{
  "n_layer": 9,
  "d_model": 384,
  "n_head": 2,
  "n_kv_head": 1,
  "head_dim": 128,
  "d_mlp": 2048,
  "vocab_size": 2048,
  "activation": "swiglu",
  "norm": "rmsnorm",
  "norm_place": "pre",
  "norm_eps": 1e-06,
  "positions": "rope",
  "rope_base": 4680.0,
  "rope_fraction": 0.75,
  "qk_norm": false,
  "attn_scale": 0.0884,
  "bias": "none",
  "tie_embeddings": false,
  "parallel_block": false,
  "init": "normal",
  "init_std_qkv": 0.019,
  "init_std_o": 0.00549,
  "init_std_up": 0.019,
  "init_std_down": 0.00194,
  "optimizer": "muon_variant",
  "lr": 0.00536,
  "lr_mult_qkv": 0.7,
  "lr_mult_o": 3.0,
  "lr_head": 0.00678,
  "grad_clip": 0.5,
  "warmup_steps": 200,
  "schedule": "wsd",
  "decay_fraction": 0.918,
  "decay_shape": "pow",
  "final_lr_fraction": 0.05,
  "batch_tokens": 65536,
  "seq_len": 2048,
  "doc_mask": true,
  "train_tokens": 888300000,
  "steps": 13555,
  "dataset": "wikipedia_en"
}
Each number is 128 + 32 x the weight over its row's rms, rounded and kept within 0 to 255. Layers, rows and columns count from 0. The size above them is the row's rms in percent of the matrix's.

# layer 5 MLP gate, 2048x384, rms 0.0826, rows 1513-1536, columns 96-191
size [100  98 100  98 101 102 101 104  97  98  93 101  98 100 100 103  98  96 104  91 103 101 105  90]
[[ 99 128  78 183 162 107 125  94 123 152 127 138 112  86  52 151  98 143  97 156 125  87 159 121  64  89 139 190  99 175 115 167 162 169 133 113 162 139 125  71 130 126 140  86 157 108 126  90 105 111 166 134 123 201 106 101 101 156 171 154 171 123 212 138 158 121 151 147  66 197 122 105 123 149  77 177 113 159  71  92 117 169  39  42  79 171 111 145 161 149 135 136 141 183 167  47]
 [ 94 112 124 102  97 132 160 187 154 173 135 111  88 106 145 128  61 185 144 166  82  84 198  99 125 105 126  77 102 123 102 162 160 162 175 123 120 103 142 121 159  98 138 158  81  67 155 145  52 137  70 183 124 157 185  59 107 159  78 157  84 111 146 152 119  97 106 134 150 107 110 185 130 126 133 112 125  47 122 139 109 147 202 140 122 100 138 146  60 131 154 118 133 186  72 137]
 [ 92 134 120 121 109 108 136 138 121 150 107 118 145  99 130  84 105 132 132 133  57 164 122  84 156 134 170 163 140 116 135 121 139 165 181  70  93 129  67 195 100 104 143 131 120 153 110 157 112 121 146 139 136 164  57  14 113  84 147 117 124 135 169 136 122 147 153 112 134 156  87  93 125 154 150  99  65 113  97 111 161 109 164  87 157 129 136 106 126 168  93 146 112 170 108 154]
 [114 100  88 146 159  74 148  80 124 159 104 127  86 158 134 120 148 158  49 112 137 120 134 181 127 168  85 130 101  88  91 211  62 151 136  88 112 133 124 124 106 115 109 147 102 143  82 118 130 153 165 148 116 117 173 169 132 149  91 134  67 150 132 160 135  84 164  83 214 108 125 135 139 116 146 158 145 210  87 127 149 112 178 102 167 158  99 110 122 180 117 157 160  94 142 145]
 [122  97 131  91 146 156 158 116 160 130 116 127  83 110 164  81 121 173  60 105 147 169 113 132 183 145  93 134  60 204 128 166 127 125 138 124 153 113  77 134 113 131  79 155 159 190  76 166  95  63  99 141 148 120 139  83 150  95   0  98  74 140 141 141 112 107 121 116  85 142 113 120 173 153 146 115 148 102 163 148 155 174 123 141 189 159 163  95 105 102 135 134 192 147 133 100]
 [ 97  74 107 104  93 148 149 168  34 172 146 105  69 145 238 114  96 168  58  93 140 157 138 131 161 149 117  70 127 132 143  99 173 120 171 124 144 113  89 103 105 157  93 184 107 162  87 102 141 148 152 114 108 174 119 162  89 104 123 174 127 109 152 101  47  89  99 118 143 105 146 127 140 132 141  86 103 171 123 188 174  92 122  60 137 165  81 119 107 119 152 124 117  82 111 159]
 [113 150 127 108 154 149 182 143  94  59  97 143 171 115 144  78  91 112 135 103 108 120 154 118  97 171  44 139 116  81 136 161 192 139 182 169 174 123 162 141  91 125 164  88 126  77 163 178 135  68 132 109 108 117 133 143 103 183 131  88 121 102  73 167  84 145 127 125 125 120  70 147  94 113 154 164 114 162  44 107 169 162 126 190 150  99 146 117 146 170 174 165 129 102  96 141]
 [ 92 180 153  83 121 146  76  81 152 147 143  79 107 128 109 165 129 165 127 142 104 125 181 135 130  91 125 166 139 132  85 135 149 126 193 110 144 118 149 131 182 157 159  72 149 164 147  99  97 148 152 121 169 130 129 161  93 177  62 165 149 121 126 116  80 174 156 126 125 131 137 159 190 171 169 122 160  85  90 164 108  71 129 110  97  63 100  96 183 109 135 118 156 167 127 125]
 [ 97 139 132 171 171 116 182 140 112 144 142 108 133 147 109 119 166 113 162 139 184  49 150  83 133 175 127 146 132 174 135 126 152 143  98 120 149 107  86  90 167 101 103 193 172  97 140 103  83  98 114 109  46 114 125 111 154 119 167  85 113 139 145  96 103 132 173 137 153  69 158 115 136 137 152 128 140 103  99 106  99 112 169 140  81 144 109 123  91 123 119 132 182 136 177 171]
 [103 117 133 120 105 163 117 169 129 162 166 141 176  94  73  92 107 142 107 127  78 132 137  96  84 132 111  96 131 150 119 136 152 119  90  64  78  84 117 172 112 192 113 148 123 174 124 130 135  95 128  88 129 148 112 125  99 127 181 138 129 183 111 118 136 122 119 200 131 106 113 155 142 143  59 159 163 165  88 102 124 146  93 123 114 212 153 160 144 134 100 121 130 112 119 101]
 [103 139 148 112 122 129  82 205  73 155 101 132 133 134 135 137 211 144 123  88 246 161  93 154 155 114 185  68 141 179 121 137  53 101 184  97 131 170 155 143 131  57  88 141 170 112 128 137 113 103  97 132 158 114 160 174 181 127 156 104 182 114 137 125 149 118  98 160 172  91 109 130 142 118 108  92 140 140  89 164 151 145 143 147 130 137 163 129 170 137 133 102 143 159 152 113]
 [163 157 131  66 153 159 114 121 156 100 107 159 108 136 129 180 122 120 105 116 112 207 128  92 178  99 158 127 106 114 149 162 143 194 136 146 168 162 138 153 208 145 146 151 140 186  87 147 109 172 116  90  92 135 161 107 105 143 103 114 123 157 171 116 108 177 120 116 138 110 167 112 100  86 147 201 132 139 106 103 120 195 133 147 144 115  65 141 148  79 142 142  79  88 151 118]
 [ 99 143 139 133 159 123 131 143 114 153 122 114 122 149 113  72 122 120 152  72 165 169 144 135 166 196 141 116 157  52 175  83 148 130 138 104 139 172  87 120 111 182 165 148 105 182 116 143 171 133 108 152 142  85 123 188 134  92 104 144  96 115  99 141  88 192  52 155 137 122 107 115 179 157 121 149 117 120 180 171 128 122 162 116 126 151 164 151  96  89 154 107 116  86 140 108]
 [100 111 131  82 139 128  98 148 163 141 173 141 161 135 196 124 113  97 131 103 116 196 136 129 139 141 149 121  88 165  83  98 169 129  98  80 129 120  47 132 121 151 176 132 118 147 120 188 137 189 113 117 111  96  62 158 172 130  98 162 166  78 147 128 118 100 121 172 148 112 171 133  95 130 129 164 127 136 102  74  40  25 163 139  90 123  93 110  46 149 171 190 182  93 128  72]
 [ 70 140 168 149 142 123 158 125 125 111 102 103 160 154 134 111 133  89 151 144 162 117 111 119 111 129 177 121 114 117 147  91 130 135 132 137 135 123  66 117  86 170 114  92  82 126 143 156  84 151 176 160 147 147 156 130 113  92 130 139 139 112 119 172 167 124 124 102 119 108  43  65 147  92 145 115 143 133 164 168 108 213 105 195 216 156 128 174 162  73 209 195 184 168  88 118]
 [ 95  80 150  66 129 148 126  81 119 110 132 101 117  89 140 131 140 121 148  90 132 161 146 157 144 117 159 189 104 111 100 142 143 144 153 140 185 112 159 151 168  81 106 130 165 146 136  92  94 160 137 137  89 161 183 118 147  90 100 194 110 108 105 125 119 101 121 159 108 130 144 151 111 119 144 109 159 160 195 145 136  69 106 144 156 120 123  77 134 167  37 114 139  66 124 109]
 [152 146  61 108 135 133 138 173 190 187 153 189 125 139  71 121 121  78 132 134 140  81 161  90 157 110 126 107 142 104 131 160  81 157 131 149  89  98 163  90 106 167 110  93 134 131 100  73 145 125 104 191 122 118 147 137  89 119 112 133  93 200  90 157 126  84 142 125 140  96 146 130 107 110  94 106 124 149 142 149 181 120 168  69 138 159 164 163 131  97 128 129 116 131 115 103]
 [113 121 119  92 136 102 131 117 106 135 124 143 177 108 110  89 114 117  83 119  85 144 114 107 131 100  82 114 110 109 193 225 116 141 132 124 115 108 128  84  76 165 115 132 154 116 138 140  97 141 147 165 137 159 161 166 125 129 189  96  90 200 133 148  58  88 143 151 172  98 149 119 158  86 140 129 169  85 161 175  55 145 140 109 136 123 161 102 122 154 126 115 177 163 168 129]
 [104 129 149 106 136 117 115 100 167 138 103 179 119 175 148  42 152 160 190 137 100 144  94 168 138 153 105 137 120 144 127 145 112 113 137 194  96 130 113 143 128 133  90 115 106 138 140 158 116  61 140 127  96 138 164  85 110  99  81 146 151 156 110  90 153 186 113 115  93  89 166 167 133 122  96 100  92 111 162 148 150 175  59 130 167  41 126 144 100  99 148 160 166  77 155 126]
 [112 114 160 112  98 142 105 111 144 144  83 105  96  69 141 133  82 119 158  94 120 119 149 166 147  44 104  67 133 137 159 212 123 156 103 113 132 136  94 112 107 163 129 159 121 137 142 178  99 171 125 132 144 142 129  87 119 159 110 137 122 182 148 188 181 161 130 136 103 127 166 134 148 132 143 106 121 216 131 159 118 167 135 114 126 141 126 110  95 112 129 131 128 117 124 117]
 [111 190 103 133 116 116 141 155  94 120 133 110 160 146 133 154 158 129 119 134 165 125 167 132 177 110  42 119  83 168 121 120 120 122 210 132 213 132 137 182 130 136 131 123 162  62 119 142 126 100 144 111 127 159 174 138 133 139 125 142 119 128 146 146  67 124  45 150 113 141 146 164 144 165 106 131  71 110  85 175 150 142 206 153  97 143 103  99  93 119 178 160 191 196 135 124]
 [134 140 118 116  68 147  85 157 103 130 174  99  91 136 117 104  78 102 142 139  84  91 107 136 119 115 122 144 151 165 110 123 217 120  93 146 119  76 162 136  90 134 113 134 103  79 189 129 133 169 120 134 140 153 149 132 105 155 176 148 147 167  84 128  94 144 175 104  80 147 167 158 145  99 120 164  94 111 116 111 136 147 135 149 160 146 136 113 119 128 129 121 138 101 146  94]
 [121 141 120 125  52 148 124 121 148 104 157 120 192 127 121 119 137 179 115 186  97 137 146 148 123 143 167 144 119  78 116 106  95  96 148 161 163 137 142 139 125 139 149  75 133  86 107 142 113  93 154  85 165 166 216 123 166 142 169 168 120 109 158  87  60 114 182  96 121 112 125 148 141 164 147 101 128 135 120 108 129  76 119 106 153 141 109 148  95  86 168  99 136 147 154 130]
 [107 158 150 132 161 169  80 104 140 130 149 144  95 120 109 118 116 130  83 119 113 108  99 114 147 189 148 134 101 139 124 115 126  40  98 136  85  76 116 124 110 151  88  99  63  72 121 119  98 177 203 143 165  86 146 136 145 140 136 160 119  91 107  84 162 117  38  98 120  78  94  73 135 100 185 145 116 152  87 167  73 129  96 120  58 130 125 175  66 139 147  94  99 114 118 135]]
# layer 5 MLP up, 2048x384, rms 0.0869, rows 1513-1536, columns 96-191
size [ 99 100  99 100 102 107  96 102 100 104  87  98  97  96 100 103  98 110 103  90 100 105 100  97]
[[130 165 129 178 164 136  84 148 127  88 207 132 107 186 149  96  59 128 103 112 136 148 130  86 106 146 123 163  88 114 151  81 167 182 115 120 152 140 125 107 161  57 110 143  84 126  88 127 171 164 126 170 146 129 127 152  74 161 124 109 151  97 125 115 140 119 128 137  88 197  86  76 114 131 119  86 173 144 169 127 127 173 151  73 161 168  69 104 110 103 157 132 140 157 130  60]
 [ 84  86  94 166 110 137 153 150 125 187 130 153 143 178 108 145 163 153  43 115 159  84  78 161 103  81 131 140  51 107 134 111  57 141 166 128 145 126 137 155 187 128 121 154  90 135 111 127 128 105 134 114 157 155  87  92 149 114 119 109 147 111 140  68 136 112 133 145 121 131 200 167  22  71 137 188 164 121  84 159 191 104 143 168 102 154 118 127 139 131 144 160 201 124 131  82]
 [169  75  96 128 100  89 166  69 119 110 197 124 134  85  97 132 156 163 134 109 146 113 121 138 167  59 140 107 156 149 154 160 120  99  89 110 130 130 141 134 192 149 159 122 106 116  69 175 134  66 130 150 187 139 143 200 101 131 108 162 123 128 170  78 142 126  74 184 156 144 155 105 155 135 161 106 113 164  74 139  94 140 183  88  81 133  99 160 124  83  44 163  83 152 112 132]
 [ 97 144  60 108 187 153  76 181 169 105  70  49 102  80 111 133 152 126 120 153 190 172 117 157 112 146 160 139 164 138 138 204 100 122 118 131 117 143 109 142 100  50 128 154 181  89  86 123 141 176 167 143 132  85 108 161 136 187 187 121  89 156 125 159 108 160 145 130 105  75  95 112 118 155 161 102 153 139 140 101 186  78 194 121 167 166 134 119 114 111  99 110 155  96 147 136]
 [ 73 134 110 109 154 160  95 106 131 173 139 118 104 111 126 114  95  70  99  85  99 132  77 109 158  91 127  58 105 111 179 160 152 113 116  92 124 111 154  96  81  98 150 114 123 154 109  71 122  76 158 105  56 141 167 134 140 132 144 151  51 156  81  99 128  94 179 187 127  80 107 196 138 118 148 176 194 129 174 104 140 188 163  90 167  90 146 179 129 153  92 111 131 100 105 179]
 [106  88  95  85 169 143 148 148  69 154  97 149  91 182 129 130 128 102 104  89 155 177 140  99 141 113 160 137 194 139 131 151 134 127 144 140 129 152 129 147  79 105 136 219 114 112 148 123 105 159 135  96 101 152 128 116 125  74 108 106 143 114 161 141  85 137 165 114 124 193 157 136  98 144 128 105 134 120 119 129 108 128 135  70 125 132 114 125  72  91  60 144  98  94 103  90]
 [ 75  99 123 125  81 141 130  88 133 149 112 120 111 179 195 183 135 109 150 170  90  71  94 155 128 134 121 144  85 127 105  96 127 124 202 103 181 140  87 157 152  89 128 142 125 116 126 115 101 147 120 161 117 122 109 171  99 138 100 158 155  98 114  83 121 169 214 101 124 113 136  87 151 108  99 142 117 171 153 135 153 111 143 190 174  68 124 111 132 146  71 192 158 139 117 149]
 [154 132 133 162 171 117 164 134 135 123 128 117 121 148 162 120 144 157 124 116 131  82 177 175 158  52  81  97 139 129 146  81 141  55 109 135 153  99 160 107  76 133 110 125 125 105 177  92 106 128 134  92 121  80  78 171 138 129 102 126  43 113 113 139 137  67 111 115 135 146  71 120  98 208 177 125 135 149  97 108 128 120 119 137 166 164 129 173 187 142 141 198  97 115 101 150]
 [120 112 105 100  84 103 136 121 137 130 112 151 116 119 157 156  94 149 119 154 115 154 108  35 120  97 154 105 130 198  85 152 120 103 175 142 100 157 164 115  69 167  95  71 120 101 130 143  83 121 149  72 168 146  78 157 140  49 192 167 167 162  78 108 132 123 132 116 110 127  95  89 151 167 103 144 141 124 140 147 108 158  79 113 120 144 130 108 104 138  87 127 180  79 153 122]
 [140  96 135  97 147  64 142  95 103  65 129 146 115 157 139 149 130 163 106  92  89 130 121 122 182 145  81 199 170 171 105 140  72 141 141 148 151 148 137 167 197  93 138  87 103 138  97  52 126 161  75 106  57 104 132 144 121  92  86 149 114 105 138 179  93 143 132 131 135 137 182 125 120 165 161 141 112  97 146 153 112 148 141 154 172 145  87 171 131 100 169 213 132 157  79 114]
 [119 106 159  73 176 141 133  93 100 138 167 135 137 137 126 166 110  65 137  88 141 134  28 153 128 114  70 178 136 102 180  96  97 127 176 131 176 141  83 148 186 145 109 108 117 132 147  66 103 145  88 105  81 113  90  89  43 139 119 142 180 152 121  78 148  95 147 124 155  75 108 111 124  94 164  83  62 146 138  99 145 165 115 175  77 225  93 128 164 146  80 109 179  88 158 124]
 [137 144 185 178  96 123 122 131 161  74 164 116  95 118 162  88 131 145 126 109 167  86 106  73 148 123  86 127 126 149 154 156 137 124 156 159 171 115 160  77  85  93 143 103 167 102 189 114 152 164 148 153 150  72 115 156 148  98 146 138  94 172  90 135 101  91  99 146 180  71  65  84 191  97 151  56 182 104 158  42 106 143 152 144 145 132 163 134 135 121 122  99 148  84 136 176]
 [ 96 123 110 117 155 133 113  85 133  94 111 105  68 150 191 136 142 113 140 188 163 177 102  79 127 131 170  69 139  66  89 161 104  81 171  85  94 141  95 113 139 211 146 132  90 135 143 174 141 112 132 174 159 167 122 135 112 131 117 167 140 158 158 100 163 169 150 120 116 165 133  88 168  86  88  92 111 164 139 188 169 141 123 100 203 146 131 140 123 124 124 171 101 118 126 121]
 [111 175 161 133 135  92 135 127 100 117 133 146 122 131  57 105 142 142 115 111 180 131 129 142 130 103 137 139 142  85 144 191 155 157  91 100  75 159 170 255 115 161 104 140 157 132 153 139 158 205  73  77 159 146 104  82  52 180  97  99 173 134 118  88 142 118 103  96 172 139 126 151 145 155 126  98 151 148 190 141 113 135 182 141 125 137 122 183 195 157 161  76 131 137 153 145]
 [169 162 129 176 171 197 103  87 162 155 206 140 104 127 141 132 126 137  85 131 142 129 119 106 124  73 220 168 172 111  64 147  76 156  63 141 123 119 150  93  90  94 153 102  97 149  62 132  94 115 148 179 155 139 126 121 116 120 135 125  94 124 127 123 112 131 104 154 105 132 140 105 112 103 178 166 155 109 111 130 103  75 185 132 120 148 141 174 130 176 100 170 146 143 137 161]
 [151 198 160  88 106 156 141  89 147 141 153  92  87 149  88 121 108  81 147  96 137 134 122  76 106 105  68 113 109 137 144  92 119  71 182 159 126 162 145 122  22 165 104 172  86 149 104 122 104 125  93 152 143 143 108 145 157  71 155 140 156 111 134  89 162 157 160 112  83 126  99 130  92 141  90 107 122  90 125 150 134 131 123  78  90 154 118  80 116 156  97 154 149 141  91  84]
 [119 183  93 164 186 180  88 105 137 162 138 166 111 119 135 100  85 116  82  81 114 121 142 164  92 132  99 166 126 126 195 110 106 139 161  98 140 116  96 116 124 151 148 132 127 150 157 161 175 141 100 108 126 161 124 123 135 194  79  99  96 120 133 125 194 151 155 150 155 159 145 114 140 136  88  87 122 127 129  93 151 114 117 163 117 177 108 103  62 106 127 164 108 123 137 204]
 [112 117 126 157 113  92 139 152 139 107 108 108 118  83 103 123  70  78 124 212 158 115 159 106 163 125 141 211 144  79  56  93 124 130 123 137 169 176 109  96 155 100  90 118  97  97 142 112  70 149 109 109 158  80  81 146 113  44  83 166 158 115 113 131 154 170  80 162 162 145  98 150  79 166 171  89 145  94 148  55 112 160 204  82 114 158 106 138 127 187 116 149 102 142 157 112]
 [113 146 127 123 123 135 125 204 115 116 145 121 160 119 174  87 115 110 109 126 154 172  94 125  80 199  62 111 138 190 113  81 122 165 106  76 148  98 142 143 137  64 179 121 152 121 127 193 100 135 154 136 223 109 113 137  80 145 187 134 128  88 147 115 161 151  98 134 181  91 125 169 112 104 109  91 111 164 142 113 180  73 180  90  90  87 186 176 159  90 129 127 100 103 134 119]
 [148 158 138 135 138 163 135 194 141 129 157 100 113 152 126  88 185 152 143 109 110 104  64  81 165 130 120 198 120  60 142 123 119 111 110 161 134  69 138 107 144 105 163 142 140  88 129 173 151 128 140 138 135 101 133 182 156 113 219  87 108 123 101  87 188 131 145 118 146 166 145 112 117 149 131  97 166 112  92  59 113 182 154  83 138  95  85 108 141  76 125 130  87 145 160  87]
 [ 91  95 126 103 155 160  86  43 138  53 128 147 129 151 171 151 103 115 126 144 136 116 146 104 115  54 112  81 155 167 165  77 155 132 182 106 133 148 137  88 169 158  97 150 149  84 171 123 144 125  90 103 133 122 128 123 136 139 130 159 129 120 134 122 170 153 122 121 134 156 178 156 138 142  71 131 149 179 143 133 134  41 135 115 142 165 202 121 115 151 101 124 124 113 133 116]
 [146 159 112 138  93 119 144  81 169 134 150 101  99 133 141 148 146 155  92 133 134 125 117 150 155 172 139 145 173 106 130 132 148 106 106 106 124  98 137 162 114 143 136 142 135 121 132 155  89 184 119 139 133 112 149 177  87 127 104 164 150 135 104 106  98 155 178  94 128 120 154 190  89 121 140 133 109  98 163 139  96 119 144 112 102 156 112 112 163 207  68  97 102 152 109  98]
 [108 169 119 134 185 151  94 103 129 158  78 155  66 104  97 140 133 135 171 134  59 106 175 167 105  92  82  87 110 175  78 164 148 140  55 117 109 141 145 113 174 168 142 140 173 147 166 156 113 124 132 110 120 118  91 144 129 120  78 185 114 103 137 142  97 155 139 127 141 107 176 133 146  95  97 120 114 128 179 179  72 118 176  59 137 169 153 167  51  96 167 124 126 160 130 131]
 [118  74 154 120 137 171 135 122 161 116 112  83 115 126 174 134 158 198 160 106 143 190 163 145 158 160 123  97  83 185 120 121 119 182 190 170 128 105 100 122  62 112 180 110 126 168 133 120 149 123  93 162 193 112 142 127 180 145 105 108  90 181 147  94  97 109 145 108 165  99 135 181 130  98  56 145 142  85 191 108 120  27 174  94 137 113 136 116 183 105 126 157 136 113 125 132]]
# layer 5 MLP down (transposed), 2048x384, rms 0.0352, rows 1513-1536, columns 96-191
size [ 99  99  97  98  99 103  97 104  98 101  88  99  98  99 100 102  99 103 105  93  98 104 105  96]
[[143 118 121  72  81 145 167 108 117 152  91 138 106 113 195 152 182 121 134 113 114 122 137  86 125  98 144 107 145 167 117 193 145 112 126 143  94 156  90 161  94 191  93 130 138 127 177 125  85 129 102 124 109  89 120 110 183 104 120 126  55 157 125 111 124 121 183  99 186 141 155 182 172 111 150 111  66 138 169 154 108 134 108 121 110 131 117 168 130 147 139 160 169  86 134 175]
 [207  77 105 186 104 135 137 132 147 125 184 163 146  75 111 171 101 141 167 130 136 120 146 133 121 158 156  92 135 177 137  72 135 141 108 135 141 101 100 110  79  68 171 113 127 124 171  61 149 143 125 150 130 173 169 105  94 188 157  81  38  99 103 130 113 167 130  34 160  86 149 142 187 168 144 109  77 150 134 117 127 159 161 148 132 127 105 103 157 108 114 128 109  71 143 175]
 [ 99 166 166 184 152 112  79 100 126 139 120 173 160 110  69  91 116 132 115 127 145 216  80 178 132 129 137 163  94 101 122 126  70 187  82 197 141 189 194 103 109  98 104 105 145 105 153 102 146 182 116 148 168 123 137 153 100 104 157 123 144 149 138 115  88  97 122  72 149 120 124 170 116 187 193 174 141  86 175 123 121 116 163 116 179 141 137 155 163 185 127 132 162 146 120 127]
 [153 108 178 190 131 137 159 174 119 112 103 145 156 218 120  96 113  88 186 178 111  77 128 139 163 142 103 104 148 159 140  73 104 106 116 199 119 114 122 120 156 176 123  75 156 120 103 107  90 142 111 181 148 187  90 108 145 119 119 146 157  86 107  42 120 159 160 119 109 126 146 109  75 128 111  72 106 175 122 117 127 137  82 183 116  70  86 134 106 158 108 115 119 133 146 159]
 [180  90 138 160 142 108 120 163 153 166 160 139 125 145 115  70  72 138 101 152 137 168 147 152 107 118 128 146 145  77 100 137 147 120 102 107 109 150  69 155 163 152 107 125 140  94  76 128  97  88  61 158 134 118  71 100 115 135 112 115 211  80 147  99 161 101  82  86 133 155 152 145 144 128 138  98 156 136 118 150 122  82 154 170 112 141 101 101 126 144 173 145 118 126 143  96]
 [130 176 168 131 134 145 141 148 133 105  93 107 113 118 113 154 150 136 106  81  97 169 171 123 148 109 178 122 134 139 140 150 132 145 144 169 152 111 183 140 112  84 167  88 142 105  81 117  86 145 114 140 189 136 130 123 160  98  75  95 149 158 129 133 141 137 130 110 140 131 135 166 151 119 118  74 123  77 170 130  54 182 119 177 169 112 183 119 125 106 168 207 230 161 126 155]
 [118 140 158 177 116 122 134 173 128  83 145 131 115  84 122 168  89 145 186 175 136 153 166 128 124  71 141  57 128 139 187  92  88 136 168 138  81  48 139 102 117 141 117 109  86 130 108 161  94 110 109 100 126 136 154 139 138 122 139 148 127  88 113 130 165  93  55 108 144 167  99  74  83  76  61  75 141 125 137 127 131  81  84  51 122 143 174 119  79 137 191 104 143 112 120 142]
 [131 196 154 127 126 129  92 134 151 105  79 161 127 104  95 142 156 110 123 119 157 116 159 125 122 136 139 126 125 117 156 104 124 126 179 165 121 118 124 169 107 187 168 169 189 141 127 159  94 154 110 146 171 179 139 121 177 109  96  97 150 137 161 112 112 145 165  82 134 179 162 127 148 126 181 139 164 110 127 121 138 114  44 105 149  47 144 111 138 201 149 121 136 127 133 204]
 [138 122 146 161 169 148  84 180  58 143 162  61 197 115 140 139 160 185 113 152 137  83 134 150 184 155  56 139 137 151 171 133 145 162 172 148 206 147 149 143 149 107 137 149 125 121 120 105 137 138 133  99 102  73 132 105 131 154 123 118 130  86 169 170 167 140 107 164 113 139 134 113  81 139  77  74 135 107 145  97 131 114 167 114  99 133 138  88 121 143 145  78 119 146  85 132]
 [ 50 142 155 179 112  73 107 122 120 201 140 144 128 177 108  81 110 129 128 132  96 156 100  91 127 112 158  51 135 152 134 122  69 108 155 118  90 118 107  72  95 126 169 124  50 115 139 139 142  65  92 135  64 113  62  95 135  85  98 132 138  89 128  83 113 116 129 135  88 123 184 128 152 133 110 154 131 183 117 131 139 159 118  89 122 158 175 117 106 119 130 100 140 102 154 110]
 [111 149 141 176  95 170 106 147  93 140  20 126 226 140  95 100 161 134 124 134 148 113 164 108 119 137 179 126 119 184 163 104 121 189  88 101 115 151 170 179 124 137 133  79 133 142  87 180  94 162 152 144 164 122 151 178 203 135 130  95  74 106 166 121 153 100  60 137 138 147 140 103 150 174 154 113 121  84 138 100 109 176 106 130 135  59 137 138  99 146 185  71  70 149 118 162]
 [156 134  81  83 134 135 112 171 150 138  69 106 155 180  83 137 126 105 114 143  96 176 184 113  89 180 139 142 137 124  98 145 172 119  91 108 127 125  97 147 112 125  86  64 180 144 107 148 148 141  79 129  93 126 174  65 112 139 150 144 143 154 141 156  82 120 145  92 128 141 199 139  99 121 111 190 115 157 125 102 205 118 147  88 176 144 133  97 132 114 128  66 129 120 100 138]
 [ 91 135 150 135 160 143 148 132 134 151 141 143 114 123  84 142 147 182 181 111 136 138 121 140 130  85 105  43 157 114  79  98 173 112 105  82 145 110 140 145 105 123 129 165 116 119 124  70 124 163 119 117 105 159 190 141 146 145 139 136 120 164 147 178 140 102 155 215 128 163 177 112 133 155 114 102  68 126 142 117 102  95 191 144  58  75 162 123 141 154 135 127 160 109 126 132]
 [106  81 103 112 137 116 103 112 148 174 120 173 165  88 150  91  89 151 140  93 129 161  93  73 161 170 124 162 131 205 165 117 118 115 132  99 114 110 124 105 194 158 149 176  91 152 125 152 159  99 124 148  95 169 166 167 188 107 146 179 158 130 139  84 133  68 162 135  64 139 131 100 118  71 102 155 133 163 126  91 115 118 121  89  76  79  89 114 135 137 136 121 165 141 108  99]
 [130 132 174  83  96  93  51 137 130 123 130 147 198  90  88 118 118 111 132  87 154 148 104 134  93 118 103 132 136 133  89 183 151 125 171  94 164 175  81 143 118 136 136 122 123 163 105 115 147 132 117  92  78  64 100 175 204 149 179 138 105 158 187 111 177 167 154 159 125 142 114 174 188 139  97 158  92 115  93  95  92 105  97  78 135 130  99  57 106 140 157  75 145  64 148 109]
 [ 94 116 156 207 149  62 185 172 164 152 129 142 126 120 114  94  73 143 150 126  99 159 102 105 146  90 109 156  89 106 158 188 160 153 115 131 126  83 113  92  47 171 124  72 134 112 116  97 164 107 140  84 142 119 134  99 106 212 153 140 120 164 183 172 114 127 107 144 138 156 122 125 165 146 186 160 102 144  87 145 124 128 191  91 206  79  84 170 165 104 130 149 167 121  95 140]
 [106  94 154  70 121 119 113 146  85 127  88 129 149 124  96 142 183 128 139 164  97 137 125 100 173 161 148  60 127 108  90  90 155  95  92 145 138 130 160 117 116  71 114 152 129 133 111 132  81  57 105 137 131 110 183 120 115  60 180 115 120 134 118 131 151 139 119 131 107 140  87  89 144 127 107 144 141 128 126 145 118 179  91  88 145  87 136 149 214 185 122 128 151 109 159  85]
 [129 161 100 114 167 150 178 118 133 179 125 148 107 129  86 142 110 144  93 104 133 173 111  84 111 113 129 144 116 108 169 196 187 104 149  96 146 116 113 136 108 159 143  88 155 158 113 154 140 117 158 202 147 114 189 158 161 118 163  87  96  57 166 134 123 104 113 109 106 150 110  81 155 154 130 121 130 111 129 161 150 154 127 170 131 150 184 131  94  90  94 105 117 167 164 123]
 [116 156 115  82 137 142 192  85 100 139 111 177 172  83 104 120 136  98 148 146  50 112 114 137 147  72 144  92 129 149 149 116 147  74 175 185 126 166 161 116 115 171 115 132  97 133  78 144 156  97 126 100 147 148  93  98 165 108  93 139 124 107 157  84 115 140 184 187 108 171 152  85 191 156 112 133 115 147 151  99 144  83  79 130 105  79 104  86  71 106 122 112 130  75 120 127]
 [146 112 116  94 101 106  99 141 118 131 133 179 121  86 150  92 115 139 128  85 149 150 177 139  62  75 202 118  60 169  56 123 103 132 132  78 119 151 169 137 185 159  75 144 127 100 118 162 168 141  95 104 114 132 148 102  87 103  95 115 126 162 108 102  91 107 138 108 144 127  96 113 196 167 148  58 141 128 144 139 118 123 123  42  99 173 135 100  70 174 144 129 102 108 149 130]
 [147 165 153 140  74 171 105 121 153 149 103 141  92 156 177 119 152 115  77  83 101 110 147 109 177 124 130 149 136  92 100 152 185 124 104 108 146 102 117 121  71  99 147 129  75 104 151 134  83 170 105  64 159 138 222 121 116 122 174  85 131 115  87 157  81 128 144 164 116 215 123 151 115 137 136 130 128 144 129 151 175  69 179 155 133 174 183 104  98 114 141 113 157  98 174  98]
 [143 174 168 164 134 165 178 194  96 103 134 129 109 129  85 125 106 141 123 180 111 126 112 129 135 154 166  90  83 116 102 147 117 109 137 155 164 159  90  54  92 108  86 142 123 111 145  90 102  85 117  95 159  76 101 135 114  70 101 113 145  85 174 133 123  70 124 111  59 156 141 169 133 135 126 133  72  26 122 155  64 139 103  90  57  78 123 176 100 100  72 154 138  80 116 137]
 [ 44 109 173 133 139 103 139 108 138 149 107 190 144 141  93 161 133 135 194 119 128 142  97 132 166  72 167 118  74 101 144 110 134 117 160  92 111  88  68 137 106 138  60 134 144 157 106 150  76 147 107  94 106 201 169 124 133 137 121  98 140 119 109 186  71 190 103 189 144 127 141  81 152 114 150  94 175 113  76 125 169 185 128 161  93 100 145 109 113 145 124 117 163 108 103 145]
 [146 143 119 124 104 157  77  69 131 135  83 104 113 122 107 113 110 144 169 104 100 114 103 116 144  67 136 120 155 178 152 189 138 190  94 150 133 131 122  88 140 109 108 108 162 145 157 200 142 122 114 160 116 191 175  81  96 160 130 137 105  92 144 162 132 135 153 143 136 149 136 133 105 176 128 120 129 161  92 159 121  41 126 129 126  87 147 119 104 124  81 120  76 151 132  97]]